config.toml
n_layer = 11
d_model = 384
n_head = 3
n_kv_head = 1
head_dim = 128
d_mlp = 1920
vocab_size = 4096
activation = "gelu"
norm = "layernorm"
norm_place = "pre"
norm_eps = 1e-06
positions = "rope"
rope_base = 10000.0
rope_fraction = 1.0
qk_norm = false
attn_scale = 0.0884
bias = "none"
tie_embeddings = true
parallel_block = true
init = "normal"
init_std_qkv = 0.0404
init_std_o = 0.00862
init_std_up = 0.0404
init_std_down = 0.00862
optimizer = "ademamix"
lr = 0.000279
beta1 = 0.9
weight_decay = 0.78
lr_head = 0.00429
warmup_steps = 407
schedule = "wsd"
decay_fraction = 1.0
decay_shape = "linear"
final_lr_fraction = 0.0
batch_tokens = [32768, 65536, 98304]
seq_len = 768
doc_mask = true
train_tokens = 345600000
steps = 5589
dataset = "wikipedia_en"
Each number is 500 + 25 x the weight over its row's rms, rounded and kept within 0 to 999. Layers, rows and columns count from 0. Numbers have three digits each. The size before them is the row's rms in percent of the matrix's.

# layer 2 MLP up, 1920x384, rms 0.0409, rows 707-813, columns 0-63
104:487481465530528473560516480494487505496452533504526521488500526501521485498505494466459542509514548525491496483518528538543526509463502536498513470497472540486480499493551509506486518516494486
103:499490521518489505468480499491521460542499524507516499527541489445518488480513481483467494490498494509450519470473515545490525488496495511507515529518496526490540476493500525523510491474477518
105:530500480491497489479469507517552541560490553483458479505504486487482494496484504527477484525479493478500558532512494531511472457516531513498496543492506522536504513485495484491494497521493501
095:517453487537454468484459503524518473495528488512522511518525505502507500495485525473508469516514532488464468537450483541509538539509495459437492483457477482491512474482552508458500509532505484
095:530519521503507497494496486463490509512489487548526476553508555546498537486475491456498524484518535516532491528484471500508527464474480491448502470523533513508521490474493463556500489515448500
103:495524484509455449503494477471512495542510489484486536508524468450510499480516488496557492482509534532539511488503512507512505483481546475525465486478516462453527500487500466493473514506490551
096:515498497450533483519520499482529494506500513493486549508478558521481502508514478474448495493516491506481501542513542515539540482502532508484518477467499519491485474480503499478503538494498509
096:533486469471509504499449446451506495501518482453514506488497521450513490501458531507490476537512500486433510492558515471491484521498512477468498530490463556482537520492520518515485512494480505
105:481513482485486497487471492455509445493550485499492531486489510491491469502496479474481560532474508453492502473466542544524511482475514518492495514451496495500465505471506493548475487473517489
102:503519468513494506521497467484521486553506541489520524498533480496552499499500470481487505549475493510495522501509532482511515525544467541476498491508523552495473514489447516480483518495493491
104:540487500465484499512499451532499474516484517537483521535492454512493493476538485542486488559498467503496502482508501523449494515477522525478487493509493522488497496425480494487497498512484510
096:508487499478490510452489477514505492467492491529527502508494478470538525498534472503492498534472522543524465538519513509511471491507457431522456444469522500524502509509478507487530495541468481
100:516541476487497502499503522546500503483483504485524528493490513505517479515527529504442497518514502522440483512538479453504480472529487501489507562506455544513479487504477521500483475498451492
104:489486524525479501505530519479568492554510502499491473546491538528549505514520474526494504457556508517455477520486519487492510484475529538514496512511521501510488475498489498523487483505479480
097:530522485473453534455498534520523511481467547490489515510532494513458449486523480478516500521520540478500466526510503499546528484536448498499469449519431480559550540531471500463510502524514513
099:510491468484504493501465505457502463547528488496546547501495491518513461487506507521476531504484484483488488455471445501517500484491491490521483528516455514567486496466418461516475491522501538
104:545457462553499476508495513494508464502508477507512511524516522473542481476489536544472493460529504483470464529530480511535491468509510500520490492511525470515489476509513458474482478496499462
100:537485490499456491466458457470524508527477514532558495458524466510520514494501471515496510507530473522513533517542499531511532499514491459517480505501469521474541514446523542501460493500514492
101:491495477499453484506503508463545510526554460520523472471495502529518513501541454500487513531469460513466492563477489525468517513518477450508490499503515550501473494482466473477497550551461514
097:544502523457489529490463533504562487524497503508495500511510533470492470557492470461486551546491514491506447518506520506510494495495485497505468498554472525491513524497455515459496510447474481
097:536455481488546507484525493534496456498537517521524506490495510537516456507508485529485518478492438511501523483486525503464565529508499520511483490530473516504523500468528506561505472481459508
106:489487495571530483502498466511530477500527509458533483531494505515501534529492512541451526507538472517506492448479509517515489459496505520513489531495532494549551465506440485524485507530487483
104:535560491492537519531481548487518502542483512475487484500491513500486494467517472470481460495476484529449466481515478490461493459484524532520520516526531482544488515490504482521538497522505514
103:516563472519455478539544522467526454512462525508527479524475489491533487464502472501501489495545499506462531512536479500483492498457463453519489494486465504539501502471487472508492504462525512
098:494556518533477520518471491471524525477501544512555508529496534461468511534478463485494484483488511503531487483436487502494507517465519502480570496453526500515463509513514513467474476488491510
094:497461468483535496479509509493507499521511469544533532516502510504491497484509459522468553457491483501473522523498499487496524528515501444492514517512522520531516511511444476535487530520488523
096:513485507499489475526505492531527511470528522492487523502489509495499493522503444537528538486521561515476519506543517531498516483478508502517518502493493546481491479509498530496487516529473510
104:498515513517507506494519512496517466551463471500502530550508505474530498478517492510509506463586484476485480502507508479495564537477477498498487440524541489513507516490496486481481544518486482
099:488536509509541532536474501498545523504476478467492518522522531493514560533497555509529504536513498489516493465483500497496498507462443486530505507479504501531507501488492468500490496481494524
103:482513473536535476492485483468521470544469492457516463554516507467508500543462497486465483494514469523517485480540501471493515546441512467506493541470503515533484479523495505490492523476502527
102:501505484514501478494477503473491500521488522454518496500498496475487483533531515551507505498532512548513507448451479481461524499451499527534472504501521465510527531481497473524511529493487524
098:481515511525507502492508516507457480480499532506502527506511506490550537472505515489510550509520504531493443532517514530489510471514491460488559505513469490532483508439465502499513529488477484
096:503498517535493475509482485548488482475507505508504502498505516490522468501476478470510503495504514542517490490479473534509511498410494483450481510512488527485481513468497498501460493475459524
092:466502511503450515496478492523474482510527528518523533520486503477523536547548491494496517488475482550531483515522472465520461516507478526484508504470498518492520502492479481537495482527508484
096:502545490553471516518509522485511468478512500505491470479493500478520477499494499523509519496477489487488524536453488509498519496487541501499498478508487549479458475475501523457527505471489540
103:518530484499490486467478518505541533548493507481496523538486486515485513464474480477465485486478515528523484455506465497458516513530495512508502544542518511522525509480465527525497465471504499
099:513469503490474553503468540496512485504534489444469496528547509478510520468526512501470517524518469521534485471495440503504494473504538497528495486526517495520509472467539533504453547530496507
101:539500534510440525526557502504540477465485488517488501467492494524546499474496476517476510519544489508519478485527497492476478501491466499474489516522452495517522485486509475513508519546490461
105:501484501495495520534541515524519502456492492498497529489514533535524495475502507505519496468499478523553528484523525506506467505447510472493501538435501499531507475510457516506474498478522513
098:514535510479518518547513469466576525497486546466478434472543485479538494492514447453474516536504507540485485478449469470504520461497516463466500533523521476495446482459539485467499490514507466
098:495549506482516467502496522508498488461480495485494515507502517503496515527513471534499476492458492487480550505539479466511536500535472481503481467486564490543493491540493472502541465472494493
096:513515499513455490512515466467519476496503468488524533499504489476510493523476516556436486507533495513499519540574528465530472505513516501537535459526549496485517462483483468476456492492476531
088:517467496496486522462456520505522474526491499512477510512518519501493476521470544528453545483534488534494507481506494502530508503504486470501511507499507494520506509515441532495500490500490444
094:482495470481451526489442462511484486497440520504543497513547492491504495520535544484519527486527506508501519487511516472523490488489522527479476513510519480494518541463511488536501539515476481
099:513442485488479478476528528530490504485528441498506496457526480470554476497467517514460512476516497464472496485529510466502502496495452474484452484488532550473537492472489500500494498534502481
103:497479509513452503525487461492511559549483516546509481534509488516505523501483483513488517529498511536502540489517510513469515516486518509498497442465556450474483493485480468510506473519502493
101:474487491521496495485499491523487445501469498454499438521510495482521526489454505492476508498528572491489462486503523545482521501436482543523488541514513518521527492502478494530500498479491497
102:504499475558486525545522525499493460506488478491535444534514528501519472520535500507508494443465531499495485526473507529544485520519502499490492505466499473507478481509449525495501512531493522
104:476504431510448455539513472502504501511486523509509495498522489455541516491541489477455492525489495526505469518498483525462541488505467439516519517519458494513464493464521514553507540504501498
104:539463482518508453489494478498485496515493545488532486492529501415528480536495478506516472497486467510511449465453463493456476493484495468483502503551499503485480502516491490477502497516504499
102:536488509512542521504507472545483469498515513501512470500536550512501506480515468516490504455509477534449483493459471494456518519420449521462512495519531478540493495512526468483496523525498484
101:503526502529476519494480487515536520504470506482459450507490547520535491475494542523537524497495546493483477495505514533472552502488515483502499544520483523520491508516520454553499465496492534
097:472476521506475499473505484476510482528524474466483512479491462489522522500515531520485503509478497474510532531517477563501512495523476536499479476479505523468531534432494501511475522502482491
091:535523482494487467514502475513484483503500473487477502519500485481512493473483488480478507492479481561471495522492478525503559498460526469523478507476470478503485507473526477571492477526513482
103:485484500532488551470512437529519525479510482534488518476450523506516524514495516522497504446482509490481484526556514491503478490489465471474503473529493487527523480499516508541521506506493519
094:502484524516494481427511475549501479518487484557550479517483504500491547520483483521518509459482512483497458500465511514474543481516538523461525458477517488521506484504499486482481517495451505
102:503532493500456482486513489490542507535503514466447539500525490496572522504491500523529522473509499489483506524505496527483566552526471509487493515456526537502486495543530507513511522492466544
107:522521490482506525526546512528476450530531479515485510525510514449505534544512498516514512470483487457541469478496499519518496480480498498469472490478461493490483523460485457510501461497478514
097:506461538519485492479448496468476525486522493532473468529542504497508497469517475530524493533531488494477495505517550522501527501521485479499548456520545439470532510515533541511506510483491453
104:507513464553515510496491487532493465515556535479495499492495463461486525480481475501501492453487489503463515483530496468500508471518480528522485527507477503494492504506528505506477505504497465
106:497508509505480486462505466556484512482508473469477511538522481463492532509522485496474548488533481480513468492516519522449481487477482488510500495515529500496548502502495461538478530502490460
097:517443481464486505480533534532503499512516497496533518520527447510510510531480470515491497489489458495470528506553472488498480470468468478521566497549534515517519498527516510489484548511494496
096:491486504504525453482498508565514507446511538501534476525521511478510509470506509557546510515473506491524507528522497521494504474537480498494534508461480488471470492475474496497461509531491475
093:479472506502502472483475432480516506526509483529480491496468492491495493520457437555478563512523500525530464518541515514474522476508502480532486485524548530462517473495454547508494528515496499
100:498501497515460446467541481456529509481531510486554479486500510489492505490513447491473474540522534490472475496485459544462472505478502477514494527510519507484512483475535510519497533510498469
095:526488455497511505497463472512508465525548528502479556526491498467490540457542525467495517496500506531493536463440509502520535532509541485525491503492493519517476503469475531478520486500488552
100:573512494527542463469474487514507494479508482477515509511551482483486503491521496509502484478493507519478481507480494502463490510503519498482507517497505446518552505516509521515512467467469467
106:558532507517508495460444489516543519511469470479525449511491480489511532528520492556474485492487500542499504572554528512492530493506494505503511470530469472506511524489454505464481510480450550
106:489500514526516518472561489504544519500461531528491528521509496491529530533538468530472532469520491526455445513495522521517511485477533526493546459530534552496520463467472447478487512514465520
105:524477470496474487475483452546487491472513529483448496450506478502538509453493440474511491477527461525470476505514482478462501536514490486480480513495535514494513472465473469513503563524475453
102:462496506516516493468499453492539471535534482515488536533542482530517492516478482472498526493512483522519507508519527545530511500462462472502487433497496500512490487500475522515511485507522535
104:576491482536509521463471500434511480518507495521498486487483543516540494491487500548503474427512553515529513538465479458518521540532511464528476497521502503490462505491514510518485492498504476
093:507501486564498511502483500494554517506480484496543508467518500494511552517502453509514495506511479544513519496446457507506528475533496497480451509484489510510503535488539512478524512510514540
097:494461451504558484480531458532506478491507466533499528534529477469506477500499458539441478473469496514493502507545511508536495538507526486492495511498505518463525497513442535483480470462479538
111:552492507521504531506492503483518513482512533526497531501504470491525524502483472514495523503516469520510453460506500548488492507506541501502506528460513525518533500479499516515479475527450470
096:518520522527468466539506492490543510529505478532494466520473545504538519512528480484499510514516511529507463511470488492487480495478522478487542513538445495480515487469531518536575501461512516
106:531485497485517497492529446514544492500486486477491511535503515500515507560493451525465517453510534458472501524474513527495475460508496462493491505520492543503523466534507468488495478473478522
095:520508509470535454500526509495517496512500496480511519524511494512501533484512508510498522504521481483515484516500513522539514530538529468543494492479483485487517490493469486500466523494489522
102:504536484492501492452528532476523484494506481501480496499512493532527462467504510528491477517541524520544503475491438512465514516520497514495512508462477477534471473478548465486499502524514500
100:494495485483500513468513518510537512524495507471490523503505508507485554455486481480531561460520496519496471506502453482486500505498487496523459478519516488533486490504503528493508493466478513
099:491514476504522530493515541545496476521485477512498495503512541443511498470543463503478475506523464486518471500543525509520491496491504457535560497502510506537495492496505505550486492470501458
098:508484488472483452500483479509498477508536485498530490540457496502477474522480480528478483518487504485511479473481458508481521512526555494455482527475537563519533455523473518538496505499506544
090:472503533454511501488530501541484467493510490461506533492505529494498526473511481537469500495547486527502446467481492469518487534476505512543554472491482482510488474502518508467510515496479473
093:519505523457484474536512512525518522512501510478531485542482491456505519509506470520520510499499531524479520485513490521502536521507487461494491464513446495501499496460483495488525492507510477
096:526524484505504495486487493492487500487512529473523486497500514495512481484456523482484480508487494486488505491464467498485542500480513553542491535471506502536471479468474519536487501463511494
100:522490499506484510512497522529512498486528533474515484517468472482537475490478521512457539521458462517569452537476485529450548524519531436494531494498491462475481504526518512544471512504492490
099:514506522498493506454505441497541523477492525468523496497496532537542474523483482499491503456504475523513497455507496518470515502498517515499518511512459478514484478430521468572503497507490508
097:508537483478514481527446485460514536497519504443483452505512527505533514494482497535481498531489482465491526457528494483512480523528560537527498491457528515487513458554491510495497526499462500
091:506496469516504480498513458469521478491492495504440500533479534557507475482521460512478449529492472552527498469504485529510469492482510490534491511475478522497568494521512464543520483480458512
104:503483491537474474481495522529498497484484533511471496505512487525508520550473491464484475478535527521493514490455491496452500540470500518523482547477483531531510507514503524453455473485514457
105:487517508507474520490499505491503495483496488488487454486506507458552544514475481478499509484486498526482491498496546484521486517519487525505522533494470525524555499492504496493502460500506492
106:507475473551465430493474487530493511532549508485480484528516512502473525494515498458495503518516513535480479508474515508470518509501491497503488491504471466558492513515449464511517488517484537
096:511529476521497478487470508459506522530535512516482484510546500502503494467488480477472546490517460500491441483479471480484531525518552500496554489533554488479466492484444512476483513512494470
098:494508482501439499541491487469524513532503480527474476542491514515482528492558485514544530471562466511455489471494525518498518492526449485479513511449503496486497433500502494512470559534514518
103:497464469529483485493512478508521452508510498502529501486517492499478487511537507515522460531459456523549479499491514491494459490493513489484482484536523547460495530522459486502481525509445456
097:520506506529498508474485497484532482537512474509539516498471498510462549455542502535515473475522530497503465477482475486482504485529487502469507509483478531525520500479465542504516511503487512
099:515481530503469443536485471432497537476548491481510519501461497489526526486472512533555495513524539492502506503507493477501482511497500496436505451473455494494492474483489484516491475540527542
100:516539519519480469486504483501523510524455503511504513493524476492489492462476509550499525500496487530471528510480503501468536482512548490531546480525524472478507463493442496508491544518478497
098:487509499509466492466502460456552510474498525503520505520480482524519525466521517548506523502523505504466491485505493531439514484483521536473509479490500482499503502446477471488507540541454525
104:510504509527491500506501544517492522488476516486496504495513470494497524492487493551474507464454460520516478510515483478509557482507546502481546540523520517518481490488446505473499470473448528
100:537498477477485521442522491508537475536463518493471555493500513485499513498530496516523534502488492493450440524481507497484525482475502495554483509519482497516480474477516471520516491476502477
095:489469494510530490541502482526512497472497478449481507503451537498526488482501507493489490491533502499450472481502535504505502511510487509471485472507463552588532471508486529465486516531476507
104:496476435507478437481540495473522520506475513514474488529549522511530489487556493480508509485501514491497479505485509495505471528505464489494519527478526505527472463490489505468525504553500515
102:504493471497473501469466486453492493458468499517502459493513500505487497497514486518512473497459493520524453508453484487480494510498500498506476477504495454537510471422431514485487506501462468
098:502462499520479534485484503509485478495523476499501490474535488531516544482548461483520533498541512534488527482510519527465546483523466467503483524498482476485479490500523509493498545478501548
098:498497477491482514454506508522520507496518549520478458518507502497501495494483503479482514544533537476527510529490504536508508503502469506473493449467543501488486524455483487565513480492490556
094:506480491480475488557525520473462526495522490471472516520535521477522478550491493507473486498509504518512535515476489520470465512485540478479529515424508469539520468494476517473492539513484539
# layer 2 MLP down (transposed), 1920x384, rms 0.0285, rows 707-813, columns 0-63
111:529519503533488490519478536511497447462521478478551545519499514524553465506527480503445475511518505534503531509484471468505489505480466462477484526485509557475498477530499499506515460465520526
103:507471492512502485541511452529537526492525481494513472479528516524471504451516466523518526467491504489510521530548512470538510516509495528501517511496511533504530479498472477498500501508508482
109:477463491501447522490492514451522520517530462518525523502499505511489497483494544513490522493514515501520450520514470481522465530517496460450491532478446516534498456497509475491499469533530488
095:516517554528531510526499501479534530486467438521493501473509498504488515508503440500469450498525423531545503491475513477517494476498525514503454489562518474531488475457482495494498510486515494
098:501477470490500509484521524485510511542507519505539492513500517529492524479525515482464492538501504511531517471545487471508487518510488471498452537526468500516451483495475478468514478495469506
105:545466509530484499506529517502509498506514492499498513511500530478508493564474548514451538512514505529466557529492474452511481460472510491504476471501496494496494550518526463511546503541481503
092:494503512501487497520548506462479486503528495491503487478507496486473492479499493495475487465509467482502500492460453443502509525494510509539484516518521502530502479523465504547494524503551526
098:464478502562495483528517527549542466492499523537482539521480496495502524535505534489539514495531502497524462521504522489513490509482474444525467508512506483485480513521549508493510480526476472
095:459556489499475476501489484469513516500498498543504495495509502542489507517533454477512540517500453504507451496446490493513488470474508452532515531519474480480476537491547497473548551478497512
102:470502493478468484510539525497506511470490471498510490516455521487501499489505500476501485511529486525524464487498514476440460498504466497503510491503468435526468481506493476507498493492493474
107:490554498491477518526449550477503483492496483505468514461500540491509472453515477491490477498462504465475469454510498509492528460468522455468450547528470532527449459499489489559479502494494492
103:523483524442455440477510514492513486513478501489537504496542497533481481554511511523489509529528519528463498502510502487519525542495546497447518461511508511496492531522474488476524488492529493
105:527473543507494472532511532530532529504548506496543492504548475452450486520465510506469515526558485502507513497482499485496494494507493535468477529511442509521476510528486516530480515538524493
095:541511526484493550487498518477459524440499512494525487569555521485454494534479489484536500512491451486537501471438483517486491469508484491512503484526489495487515516448524520466521484488461477
093:478500479468520498503460526514460479486523519505474479485527522523545479519490499527538534508491480426484444482502486495484495492479497512530523510521464473500546469461491504470524543516466514
099:486535514505476473451467507488466520470475492482469519517524481509504475484551546528491470490521517478481473501529499447524480522514501508514563517532539513510503474518464522521522512482535528
099:488490499521519522554445470511525596518481498524522486466476504524513507429453526493519532502487506525529484542495513535491486479440480486496448500479498450473558528528489491538498490512520471
105:496509464504522445489468477466501527493543483505502525465450520486533499510512481490535496468504510469531498543519542481512493517512524514523490498473488550461520460491432478468492487522524470
096:522470516520450513512461525523546490501438490513512467511509541481494498536498457500519519510508516489512496460467533460511531486516507466487489505525497441504505512508540468493513542483475507
092:515500489511477450440513505510499451454524516498480473509508503512487487477482489505493494490520556451492503502498514491486505493523502490509510475483480489470482519489548480549524501471496493
086:482489527524455538503526458502466497472506498497533515497517480508497485491483492534486490487517542543498485496491496460485483521483474508505525493506496513512484554511488486500506476539447504
105:484423511539495495512516555486479505489536524503466527509486533558492500543488505542491475542521529479491526496474512519547487502552490467475523517502455489501447457543493508485501490474539495
106:508491454505523513466517518492473445563527490509543497499514477509514469457485522482509520483467527544442509466523502489483502536509513494495470518476459538533489489508490492541468513531518532
102:498517519528487477459539504492498521455480503496480538510490511496470506522517488532522553526506469523534482501478499515498516546520508479525508466461507525498493505468485531503509545505490505
092:516498498527508534491524534491493502493506523463475522504505485508504513494490524454465494528530486495518509517499470510554485473490531462480522512524482465487473524526534457493518483514515479
086:547501493445494483506508534471521495528482516475460467503520509515452477476518468509470447528560509512488536487524519486464479530506481499521498500510512519541500503509508514484476497511482523
095:501517520525515513461501439491546497522491533568506491485471484497477518491500508467544536509475477509488490482495482507476512529500482485479547524509488468483476509526521487529487488467490529
107:487464489534512485505540527496501490497512459478515483496455512543494497473510519521468525549501483497521505494545489497476462535480499471551480530502476514496508464496447486487494501421497503
094:494527509520532502504506485538530513549507509505488465511495502480511478519496561502456472505486538512515494547525530501521490480499491454517474483476522527496496505473430501456488518460523477
097:495483447516558476526512548491524506515550461532525551502464561496496501459515528484507502510507527463449490506487512502492493466520557482488471480464497469486482462507516510486520483464459482
093:508496505491465507487501484480504477484482483495552474473559515473489475487536481521461503481496491516496502484547554520491482449465507501473522493496470556487516545508452500475523535495508483
101:516493500524451522513476494532484504487519511516474517499494520480510495471483507555510510466499445524506513485503488444484475493534500540488485528492497511562522487513496519482520482507465486
093:506525500461480565485483524517545513500550527462515489467514495493514493447535516493518509493503517488469517476529499459512499480509508477514486522490565449478511442485462495518488466541498514
086:442478521485485464530492511478489558467499483481516496496446499499489522500477462506461499518569472475461515564478507504486539497496457512483490451516484518491507466463491489510491463508508507
099:506529514485480517514516475449513499481506505479494520462528505489509518537456501490495488493526504513479526513520482518525499538507492460511514430516512485489495557514525494496499488499516502
095:544471518523534506495486509480507511435519479528511505510531516505477502479532477519469498501543477514482508521492514509534500512523493454452533480515482524496470521537488476458510498499520487
094:490508521520504507510549479523502483492512506501514521451483485476530453514521486477562451427523469447455518524520491516488469501481448536533522489469548517463477466485491516493465498506530499
111:498468470476542449437502477480523484519539510485453499508494511495492496509446458497535503475455509429477493504495504509499540518515489522472526492467482506485504500535512509485515465482454516
101:506492521501529512492508515456539483496517512486481502483504520467454506500478441525475492444540472471516493554484480476504505505480563499534533512477500478503485536506541474538520491441515508
095:469491514479553469496478513506462447494527474493484489504511474514478508435449535509498488499495559457500477549511525508497414466513524477518520493511478494511458465505469476533511497497518518
103:472498522497466492518494495464504487565447480462545503536514509445466476535503503556458483549531511510514534510462556506502478479490528478499527496532504504466498481523541503461505497507483513
093:464533517493488500530511514539491463475530492486468504513513464529519428551523522530511554509493522486506489473496456479494527465516521461493546462459538495521522546547530472522517510473505504
085:495513481517536479527479461501457531478471474490509543478478491543543497504508516490501502490452519512519492551460502478484542498501496480502535490495506494469495497483534515487543524536447434
083:474524516516457501487500511527505519453521510526492456506549563466511487514454489488487488502508436502535500487497536505503498504547469509424468479523424557492498492526500487493487501496516477
093:452524479602486497577485499473526489527515555502520486545466506529539517513523518549488535496539526490504497529478526529519478505458503511536534509491438455494505506513491477482499532492517512
097:508540520498439512471498488513485546490487504520474479503492503517515490524476525543551446514515526493535493512451497482495489471495518526493550511479478525509471488515517518509493498497445507
104:515493487503499508547471510481505479529519462490502477517479530532537477515482490523517507513472518523443455503509466480495522486433524502491505501511511471478509527520552554477473528478472509
096:506505532492522478479497470492537490467511479533533459469512485485543556501511490488492480505494487533427515464491518491494487531492498484525487490513486465498519465497535507507483518502503501
102:497492502491531545468505482481463496471492481480451502548525495477516497455529454443527530506544495491505491477488493499502472507513512493456508513493513518516484487484474486499480490508522467
103:478501502523488514427502483514436421535494516497505512538494467533489475483529520515535496467503470477496487496524541481490511506557553547509519518472527483512486533531516481477478481518495477
104:518474485498485468483482504520514519448491501499486505475519487528509511495576498533489489518523524461501510506525521519509509494493533575492480499531501518512533482488538506545543481482533473
093:520556502540505496494497520510516467539483498523500498498474486469482541509465507483543523545465511547517465517522485483489514488535539506526506482498485504558486523511498422495484461504494505
098:480493507520474489486516524527486505479510504520560514477477514474489514522487504458516520476523510525508510487503533479522471540514529478554476512487514497557468532512527508474552509491502487
097:463476509485527485503506494502506493516481540507509506559461470511482531489517514491557564496515515510567469502454501502512534521489491505490506504483462529471502477490525489488482450459474528
090:498500536523515530498452500472528486493498518511484491473483518486515502503467495478497477526487508509528512511501499533482488455492533527537458454557538506541510463503478497488460499494496507
091:460493487479489482526457501478492504462517532486530487519477506497439486476504468539438492501498500506529540472494512469495450484515536477546505511500478494494508482486493504498548484484483514
095:526506485490507506501525519503527533543484458489521487476489516536483536499531484458463476553509542499516500483519474530521488495498499482486508530539505535528469483553494520475512490476475487
112:467478473487501514538463516508527483479500515507476486448490494481515539505509459467521474529514519540497514518503527508484478482533490443519473489509485499462477472483512495462482512486470522
090:502506533451499488505510533470521504495490522513475508484479485509527526456492519493501448487483532529498478534469454495501491513513533525481556484482500509542467542520504480510519504508492542
107:486435497487477503503498465511513476535483515498525504457501460522450539482467568516472483499503528552506584501536523518542501508519536492503454493503463519465489546531538482482462542482494457
110:494493484521514510488532503489488515453519510489477484470515469527545493485504501473512543499538487511517457549466527496458504506451490527474492512514537505462500545466488537490470505537538502
104:463517510555545550510469504509517449526529515469514526500548458493511485528458526474510501493502534526488508490496470468487486509519541499511522496512505508504511535491499499490466501537520504
100:498437492539503486538466498516494536466487499529481486481500518498462517508483536515521461461443525495508513502449553437537486466497520482491542504481512538467476534503486463499519518515511503
087:482522487521487506499521504465513537517496543489480553441429531491517504522489470516535551488507497483436478521492466476541477446501510494491514520484546496499493534524525512493480549465471505
100:491490507486517496517480473487490500470486481510464543542472489498595471446491473523492504508539438495522518487490508497465482476534482509550475490475517463526531529523496518445518471512496495
092:508470556502469534516496550493507496537506443493482503484472500478506515524532457506487505507532501498473503553503496485466475486511466523526506527489487500464527493505502511514489484514474511
095:489477516489441555511524511542485493502494499564509513486510531463503549508513553500458487497474494507536518505514519488518511504528481477513533466528481493475514532521491484537507494502451477
114:476499469505526506497477481509508495489495545530527432544511463497492473509471462508495485491539491471472509501466499479490499518507553458501487488531498499499502517501507486510471528499483487
098:474491516489515506474505467508475517436505524530501478510507463489530519538528518515511478523479480483453467554514521509496476489542478510481516547508475478499508498535542483499516482501504505
108:527499494509535531477524497489506488461533447492537515520533464459478477489462499563543542485546548521509491519469487522512477488530461533480508519466492547501508491508461508529497458527517532
095:508462499472483489542545554498512546498486529492494464493499479481503467504466503524484502521460504506520483499461485508512494461535506512497502482556512527471516481498506489511495541480511478
104:515527465510510568494474500499522482547510498506492494476513506509552520477476504530473498510538476526492494566499501468496527536454507449473474476498487500498516482518487480496471511514464488
095:539517505470461524497490490506510513508514477468502504481517476510499522500523531504548479494516486472527489549509502437476549479490471452505535496542527500527506542466513501437504494477485506
095:472503510511515512493476496491478506545517472487501474478537531527433476479490465487497511550509552496500518510511510511484509468468496492487496532507484481443482513506512525486476532488477432
132:535460496554507476506480468517511533528540535463472520506500485517487541466472544522541485490531495495553514492496506466527499529466515519493535536466501492517532487513503483487495450467510497
100:500512547457481585514491520499473503518527505473534490499526510491498486488525487458467473514500538447500505506499532494509500481531518492487464483528469525478510513527495547503475487512501475
102:509483557497512489531547527452503455532518462493500454516510480481497456490502456514531464551454484483507496464480518507498536507486516525478445504477467468487492514461509506472485496465496509
095:525454494485472518484466509513522490519500451444450513509494543488533476496514482536537514522495548527507464542473483484449546481481552493532505492500478476467507490489494497521490496516451537
098:466506497478520494503514517500513517472539501513526469486506527515520469488469533526490527507512483491527551471522442532502508462493555503493489479484533484499454514511481470486555535473491467
100:548476501486504496455479445469508544527470501484503525452511473506520466477502471532480529503500516498499495493543456539495493490523512467521512521486512493497558511495435472471495556525488477
101:504514510484494504478455490502520540476496497499488470506510485547451560497515491463503470490491512541449458496490490468509502510492482550557433495543538504504508483493569497529520475484484506
091:524477512538497480525529483485528551502526529506502528463493518525456510510515488509539491528534488498500534514519506505512472475451552490520473509519489463487495515521529561515472533493516475
096:565525505479542466497532483503485494512516503505497510501497494486506475504480509483492488502456533510497542524504527494509551491543549480494483489540525518459524555507465475482514507503523515
095:525517519503538509519486492474536475518514487489509497495494522499539476544492528521475435494541531477472494522503541529498467497489499519516497505475493537456531547525483497504533580546509470
090:497466518552458467480502490516529504515480513485471549513448524518475517471496522495508498524513520517510502483508487503500460507495489480501515497451481458487507471490456514469528504500507511
109:497438504540502559484551477524512490522490460487491516506508512504504527516527511489498534461531549502509487451499495519559486527481453518498470522522479451478515447518458490508512529532550490
099:509479488478479518481492514542521458487513527495527499454493499493510497519480481505539477516489519508485443546486512554507506523468441494504557452519488532531456514492515517505499497458494512
097:461508516470480521524508507513484522508477505531486477482507473483500512478460534520481477505504444529451483499502453491482555487485489484492514462523483464491459525518567531497515479519472535
080:498483571516526519509523494481479521492547444494512562470516507506463497538502464500552522490531564485483467469531515469504474452494499483526515469506515487497471472509522495466492507484512503
112:444476485480525485482490537553474474517505489500476501511536515472475501459498474533501477444452491466509549492509480469504509480475491467447533539466495501509501522497519512504492504527505479
105:460445517525489541492501467484465483497517500513493536507512471500483479455498535451444485502525545533536506473419511498495451474523506531490465533522488528458521490522487553461484499482503500
101:525517531480531517520517502502488487509487527539468519506541511506425506575497509419469514522514475474494515497537471505525502495505550503472508452526512466503481563481479538496449502484491471
091:495481465495498500474502532529492500502501510509524503530515503558498535489517479548488505508513499512497499491485501491495486548494491521487522498499518483525466439515503537525520491486491507
100:572459450481489474506459543521500542540489537457529483519508523503472485523475539469448516527468542548548520481476473536481514496493484473529496475494451490495515496465488475494499491521435448
109:501494511489498485479547471513507498465527494547513478540456502497534512513507548499485434521512537499501461526518481490534507465525450417505530487508498490520486488488549475523486458467523532
097:463514489505512490490539515521479488466530515434446490449478493519484532483527484507477484464540451457503532516554502480492514510502494485503541547514511524490471527498532519532477476450488508
100:528522454484519507521522454477509518470502510534556525463488482518504486539489525527512516493496510482509522465483504502517518490516535502490470554480510485488558473538520523508485530524581487
089:491512490516492490471563500550506519497509496516485481527526491488490494468520467477501455488462496459534503502479506483481526474506516500490527508492551498556511519495518504498501512515509533
102:518489474469513526502453479465496531524503519534525450518512486489488506537484504488493467517462557487517535527452528490497474515529501448509495506492499483502493450535503453552501514520481492
104:480498549503493452516534471505558499504498500518517505488483483481500538477502541493485482513524475473480467492543446503463501472542509509533510461501526489506499515433500494537518520505475528
101:531473532494518479490508556509441513490484506486493494501533535505445519511528479514488482530472504522499542494520502508538518494504485491518463504556537508506477519517458515497502473553535493
098:519530493514556506512499485501506510440535469517501486476484488486517517498485539497462508535538558532475498497441495459484501516480491504507511522535502513487485458505515454549492516504541483
107:561458499495471469506475514568503498516497493488506543507532487498499497520487519476456504482535468509462536463456480459539489518471498482508528486513470496474502483464471470515489522459517509
102:459502513534522508463505511521502478528505462478499494425520457471455494513495470501478513488487562454477479522494540489511521532479540491462504519475515478507466498516506504522480513520530532
092:468536521512532510515551511465513514490461469488487480476478519484495495516456495521431539475465483464500513472485500494493508493531509495470499486487553488499484502497511534496534493506507509
097:482533500514495505528490436571504482530473513487476507478484501487477482485483486510492497503494492517458501485524497531480490520505507496518561463454504502465522508524483510492449493498466507
099:487520510502513493523490522498499518515476477527531483515527489552486493503528493497517531501505512490491522482504549501487512504499487519488544440532460482537474525526481480447552531502519488